Weights of a small GPT-style language model, trained from scratch on English Wikipedia: 907M tokens.
Each number is 128 + 24 x the weight over the matrix's rms, rounded and kept within 0 to 255. Layers, rows and columns count from 0.

# layer 13 MLP gate, 704x256, rms 0.0685, rows 618-626, columns 0-127
[[135 152 110 106 101  93 112 130 137 127  79 131 102 145 126 131  90 144 118 145  92  55 155 141 135 112  96 179 142 137 119 122 140 149 103 129 114 132 179 174 131 144 169  99  98 145 131 142 145  84 108 101 149 125 138 172 105 122 122  94  94 153 161 141 132 158 138 113 128 131 144 163 131 111 178 126 145 128 122 172 121 133 101 103 100 129 120 126 140 125 144 122 121 157 149 116 137 132  95 130 153 144 141 142 131  78 165 168 120 184 126 159 109 103 126 139  94 112 130 149 169 157 155 119 105 124 140 132]
 [117 151  90 115 115 124 115 123 115 125 153 133 132 144 132 143 106 138  79  73 158 127 130 156 121 149  71 156 106 112 114 157 132 185 152 128 157 179 148  98  98  74 117 132 110 105 107 139 111 152 103 145 133 123 144 152 150 122 190 113 136 175 149 155 153 129  97 105 106  92 114 113 117 106 119 146 146 143 129  83  65 132 120 140 141 152 102  96 167 138 129 113 147  99 136 133 148 109 125 155 130  83 188 154 128 120 110 137 105 125 115 115 171  54 169 153 145  82 135 177 157 170 128 163 117  97 148 109]
 [109 102 140  76 128 116 153 110 107 118 121 110 149 109 158 111 152 154  79 167 139 131 153 120 103 127 108  83 135 121 131 153 109 120 132 128 132 124 104 134 132 100 134 155  92 138 120 117 177 106 168 119 129 109 154 112 113 170 163 140 108 161 125 121 148 102 147 163 105 142 154 152 133 136 112  99 130 118 151 116 124 173 156 133 129 100 153 100  83 106  85 118 112 129 163 181 128 134 119 109 130 161 109 118  59 167 113 107 175 142  66 174 159 139 183 137 159 120 146  95 116 124 116 128 119 146 137 154]
 [109 109 117 112 138 139 150 145 111  94 121 123 144 169 150 121 124 120 122 138 143 120 160 120 124 148  97 123 117 125 159 141 150 128 157 103  87 139 159 135 135 139  99 109 164 143 137 149 115 156 127  98 139 105 120 133  98 154 125 132 129 134 120 135 137 114  90 201 128 128 152 104 117  95 157  70 121 109 107 127 100 142 157 119 118 147 131 106 101 113 120 125 109 131 114 144 133 123 137 175 129 153 131 123 113 136 173  96 146  98 138 157 126 132 136 144 139 162 109 153 159 149 168 154 105 131 179 110]
 [186 120 107 136 124 135 126 148 147 168 103 116 153 132  97 175 168 147  84 111 121 141 189 106  79 138 141 163 145 113 112 127 158 170 105 106 138 153 145 143 150 140  84 141 143 129 114 165 117 155 147 156 136 125 144 145  92 151 101 129 155 122 126 151 122 129 138 151 144 113 131 158 163 156 165 153 147 119 137 128 126 170 156  91 104 146 128 129 114 156 167 142 110 154  88 155 107 145 103 111 116 123 154 113 122 124 104 140  94 105 157 134 150 102 104 136 161 107 169  97 114 141 124  82 137  91 164  92]
 [128 194 172 142 103 117 115 156  93 123 122 119 127 127  75 136 162 175 139 162 168 115 143 150 167 146 117 119 158 127 104 113 134 112 101 122 136 134 138  99 140 137 119 123 136  99  98 100 145 134 124 140 101 132 153 107  96 125 135 141 147 113  97 104  94 144 145 112 101 151  96 121 150  99 130 121 122 125 130 124 141 178 121 123 166 139 151 139  90 157 132 102 124 113 141 130 140 143 118 129  96 161 125 147 122 108 145 124 142 142 153 148 103 136 139 149 108 117  88 143 163 148  94 152  85 162  91 142]
 [142 124 106 130 117 140 100 141 118 132 130 182 158 122 133 131 144 116 101 124 161 129 174 125  96 125 154 169 119 106 125 110 102 154 100 117 150 112 100 137 118 168 131 121 154 132 129 129 129 162 127 134 169 149 103 144 115  98 148  86 146 123 125 110 106 132 132 126 164  95 148 173  91 124 132 120 129 128  90  95 124 152 142  76 118 143 128 110 138 100 148  98  99 134 154 140 136 125 130 143 117 123 144 182 129  81 160 146 139 130 144  83  84 117 129 117 153  74 162 171 101 147 117 121 127  91 140 131]
 [139 141 142 131 123 102 131 151 114 124 131 128 146 130 116 143  75 156  76  92 119 138 160 129 135 113 116 118 115 186  76 144 111 150 132 153 135 101 183 117 158  74 111 134 162 117  96  99 129 164  98 192 138 116 135 120 149 115 171 108 153 139 100 102 142 111 121 118  85 151 140 144 109 152 159 160 143 146 106 111 113 141 131 107 123  83 126 130 112 114 153 141 113 159 119 132 146 116 178 162 134 105 146 112 127 110 122 105 153 150 107 139 101 109 160  87 156 136 107 146 141 185 117  88 136 121 132 104]
 [125 147 131  93 107 138 122 142 122 130 112 145 151 127 128 115 111 136 110 161 138 133 126 135 137 130  94 108 146 173  98 142 120 155 165 107  93  81 128 101  97 157  98 119 102 163  96 135 150 144 153 126 112 139 124 148 126  99 135 141 148 145 180 139 153 152 164 102  83 151 142 107 124 134 152 106 180 101 119 102 129 115 150 128 205  82 149 110 112 105 110 107 127 131 146 140 144 132 116 107 175 110  69 101  96 169 106 209 166 159 110 117 129 149 142 137 103 120 113 156 136  82 119 112 122 117 147 120]]
# layer 13 MLP up, 704x256, rms 0.069, rows 618-625, columns 0-127
[[146 150  92 133 140 106 126 131 142 153 119 171 134  89 125 115 147 144 138 149 162 157 149 105 113 149 113 123 117 117 126 151 161  60 114  97 160 136 121  94 165  80 139 156  89 150 125 166  82 144 141  73 119 112 121 124 102 156 145 126 176 116  93 166 130 127 174 137 162 132 129  91  98 100 112 136  88 158 155 121 115 139 157 116 122 140 121  73 109 140 125 110  96  89 158 141 133 126  96  80  86 130 117 108 120 153 115 103 141  98 130 126 163 102 138 132 130 157 111 103 120 125  71 115 123 139  86 135]
 [103  83 138  98 117 103 134  90 132 122 123 131 101 156 178 154 124 124 150 114 132 131 152 101  66 107 124 137 123 142 129  77 132 137 154 153 144 122 107 145 100 134 136 113 142  84 123 112 112  95 112 131 116 130 139 104  92 168 149 138 119 137 108 108 125 133 145 110 108 129 148 140  96 130 128 119 105 141 120 145  97 100 120  91  98 130 135 161 127 111 110 123 111 103 137 143 129 167 143 126  92 162 151 100 129 137 137 137 114 102 108 129 124 115 112 155 105 110 133 104  73 127 130 116 137 130 116 136]
 [124 126 135 143 109 165 100 139 145 166 158 169 115 111 121 110  86 154 150 136 114 143 149 152 115 135 149 178 122 143 176 112 146 119 134 109 148 165 128 119 111 120 110 131 142 114 165  49 160 148 149 122 117 124 128 133 109 112 128 154 138 133 127 131 149 107 123 155 156 138 140 107 129  90 107 143 148 104 165 123 122 123 118 113 112 138 123 119 139 124 154 140 145 122 141 128 139 125 126 100  97 124 153 103 154 128 139 113 170  92 160 102 154 120 136 121 111 151 135  81 118 148 163 140 135 139 122 115]
 [129  56 179 147 119 100 130 135 158 149 112 123 120 136  95  97 129 105  99 125 107 112 127 131 114 119 127 137 147 143 152 156 129 119 128 129 153 157 104 148 131 119 131 108 135 102 115 146 116 110  95  84 113 128 164 160 120 162 128 116 175 133 121  93 106 143  70 154 147 117 132 133 143 139 178 129 115 104 126 168 107 124 135 144 132 139 126 134  95 142 106 101 146 131 136 136 141  74 178 155  96 138 127 156 143 108 120 114 120 103 160 167 119  91 165 161  96 136 121 133 125 177 121 124 101 124 131 102]
 [137 108 110 124 136 112 129 133 137 131  99 124  92 107 140 102 147 142 137  93  89 139 113 125 110 117 109 105 134 144  88 159 121 167 147 110 143 140 140  93 178  83 140  71 133 135 113 126  86 114 121 159 109 114 141 138 105 163 151 144 116 147 121 127 101 132 134  95 108 159 124 100 185 148 132 114 136  84 124 111 137 122 157 106 113  88 113 134 143 136  81 133 156 135 154 103  97 129 110 146  88 120 109 141 134 123 103 126 138 130 129  85 146 133 130 128 134 147 131 119 110 133 145 118 129 134  78 153]
 [117 142 100  99 140  93  56 164  90 154 163 113  90 129 159 148 111 134 128 123 144 162 110 116 121 140  91 131 148 139 118 144 129 104 152 148  87  70 115 138 167  71 104  69 145 100 118 131  99 133 180 159 134 148 117 117 103 151 101 155  74 135  94 166 134 137 209 115 157  69 111 113 135  74 138 154 142 152 149 113 153 157  92  82 153 142  68 159 130  96 163 145 185 138 141 113 129 127 147 109 146 100  84 139 196 130 126 144 126 130 125 129  87  80 167 121  87 144 118  77 109 131 137 154 131 106 145 179]
 [150  99 140 129 150 171 113 131  96 135 162 148 127 138 141 108 133  95 138 124 128 102 166  79 153 138  99 130 128 155 126 139  69 126 102 193 162  75 142 108 151 176 177 129  59 110 203 103 155 134 128  88 160  76 130 130 121 119 156 143 117 101 138 104 150 123 176 152 172 168 172 136 131  89 114 126 102 113 140 124 103 124 142 113 118 136 156 140  88 114 143 159 149 124 153 132 141 143 125 150 137 171 135 144 133 151 140 130 170 133 142 107 129 103 124  94 160 106 107  71  95 141 152 114 109 121 157 108]
 [131 155 126 111 126 117 161 180 168  87 109 115 138 152 110 136 134 135 121 145 121 115 136 154 118 143 156 131 157 144 132 117 114 122  76 117 141 138 109  59 135 153 164 106 160 106 101 115 145  96  90 124 124 162 115 104  74 130 117 190 109 127 165  95 158  91 126 120 121 138 144 104 147 103 156 125 174 120 177 132 113 131 128 100 179 130  98 171 115 140 119 124 132 102  89 146 165 153 116 154 121 185 111 167 132 152 124 137 127 119 151 142 117 162 116 148 115 141 133 167 159 101 145 129  96 162 142 146]]
# layer 13 MLP down (transposed), 704x256, rms 0.0638, rows 618-625, columns 0-127
[[110 145  72 150 107 116 135 149 134 118 133 105  79  88 162 146  95 124 110 105 166 103 116 159 154 132 119 154 171 141 100 143 140 128 139 153  88 149 119 144  86 115 130 124 117 127  99 178 144 112  90 107 141 149 134 161  73 142 151 154 151 126 152 181 162 140 106 143 108 138 124 111 120  86 125 114  96 155 118 134 102 104 120 104  98  97 125  82 106 117 130 138 138 116 122 122 132 102  98 111 105 149 118 151 150 121 154 124 116 167 121 123 140 134 145 149 161 110 177 115 126 149 157 124  98 103 108 128]
 [110 168 165 169  87 141 130 143  85 172 121 137 113 139 141 102 108 134 156  94 157 121  93 102 186  82 137 139 123  88 165 118  91 117 121 119 143 126 163 114 156 107 138 128 160 148 139 140 104 154  98 115 149 120 135 146 126  98 107 125 174 171 104 129 152 135 149 111  79 112 144  97 128 141 116 120 142  87 151 152 144 137 102  98 110 121  94 115 103 146 121 154 140 135 124 118 102 132 143 143 135 137  93 143 122 105 109 188 144 147 141 137 133 123 158 109  93 131 136 125 136 141 107 182 135 158 103 151]
 [151 112  88 125 154 134 112 152  96 124 115  75 105 145  98 145 124 182 110 125 138 157 129  89 108 126 131 160 138 135  98 127  93 127 150  97 118 144 107 159 144 133 145 132 108 140 132 174 105  97  93 133 138 165 174  89 129 133 129 100 109 115 102  99  78 142 142 130  93 115  89 127 126  99 143 123  71 132 135 144 109  94 126 164 106 123 156 161  95 158 113 108 105 112 158 118 127 125 123 152  99 129 142 130 138 140 132 144 108 141 152 103  99 116 118 109  99 131 128 129 124 177 126 125 106 124 163 108]
 [153 151 147 113  96 112  78  83 137 131 101 101 121 128 145 147 166 124 120 113 138 112 156  93 167 102 157 127 107 128 148  88 125 116 117 123 106 108 138 135 133 142 109 117 149 114 122 128 122 136 152 140 131 134 151 134 171  92 117 140 146  93 141 133 151 131 121  87 159 180 144 145 135 151 118 142 170 114 130 165 142 135 115 116 163 111 105 158 153 122 110 140 132 131 170 108 140 139 144 134 110 114 161 158  79  91 141 133 103 129 119 111 114 130 126 125 152 124 132 159 111 103 110 105  92 181 134 132]
 [142 143 149 140 126  92 119 150 152 145 149 116 157 177 146 104  88  56 136 153 157  76 135 125 159 131 114 174 112 147 180  81 122 140 105 127 136  72 127 140 150  78 122 101 107 121 163 127 139 115 117 106 124 172 103 156 117 117  94  80 129 115 149 143 165 131 121 147 117 125 120 116  90 131 157 115  97 146 124 127 139  95 126 145 151 111 164 107 130 128 158 121  93  95 124 162 153 161 164 149 142 170 128 150  96 140 121 147 143 152 113 144 111 152 132 113 127 131 107 128 131 107  95 187 136 143 151 129]
 [119 131 112 114 104 165 124 137 103 113 122 101 134 116 130 134 115 128 128  95 137 153  91 133 124 144 141 147  93 152 137 114 138 127 129 132 101  97 106 148 162 125 132 117 147 165 126 137 124 171 155 143 137 127 103 156 159 174  77 117  92 123 116 180 149 138  84 155 133 120 150 112  91 113 119 130 154  99 132 165 133 129  98 111 145 163 129 117 110 116 159 114 145 184  94 122 120 102 129 134 171  98 100 136 131 154  77 152 106 130 143 124  79 115 166 114 122 145 115 110  96 148 145 102 145 124 139 128]
 [162 153  94 121 148 124 180 169 155 130 137 165 133 129 107 118 127 113  86 133 145 146 166 153 150 101 133 137 158 106  98 146 133 111 126 142  91  87  84 136 128 154  84 119 132 122  97 152 103 123 128 126 138 146  89 111 112 134 116  74 131 149  79  85 125  99 121 101 111  70  69 110 140 119 100 149  88 163 103 125 154 124 112  96 113 135 117 120 143 108 115 130 103 155 101 144  89 128 133 130 157 124 187 155 113 129 128 144 131 148 103 108  99 169 153 124 146 116 145 113 146 149 129 143 131 132 131 121]
 [185 156 153  75 102 138 117 156 104 159  91 130 135 152 173 117  84 127  79 100 131 146 124 140 128  96 153 122 127 161 121 125  99 120  88 106 122 124 117 110 112 108  58 140 146 147 142 111 104 135 131 187 115 103 153  80 149 120 139 106 145 140  72 106 138  71 155 120 120 144 133 112 114 135 127 152 154 101  93 146 135 127 107  69 129  96  93  93 100 112 177 144 123 151 131 125 229 137 130 144 150 166 135  51 131 107 147 131 158 118 134  95  77 151 141 119 141 102 119 134 141 137 106 101 173 150 134 122]]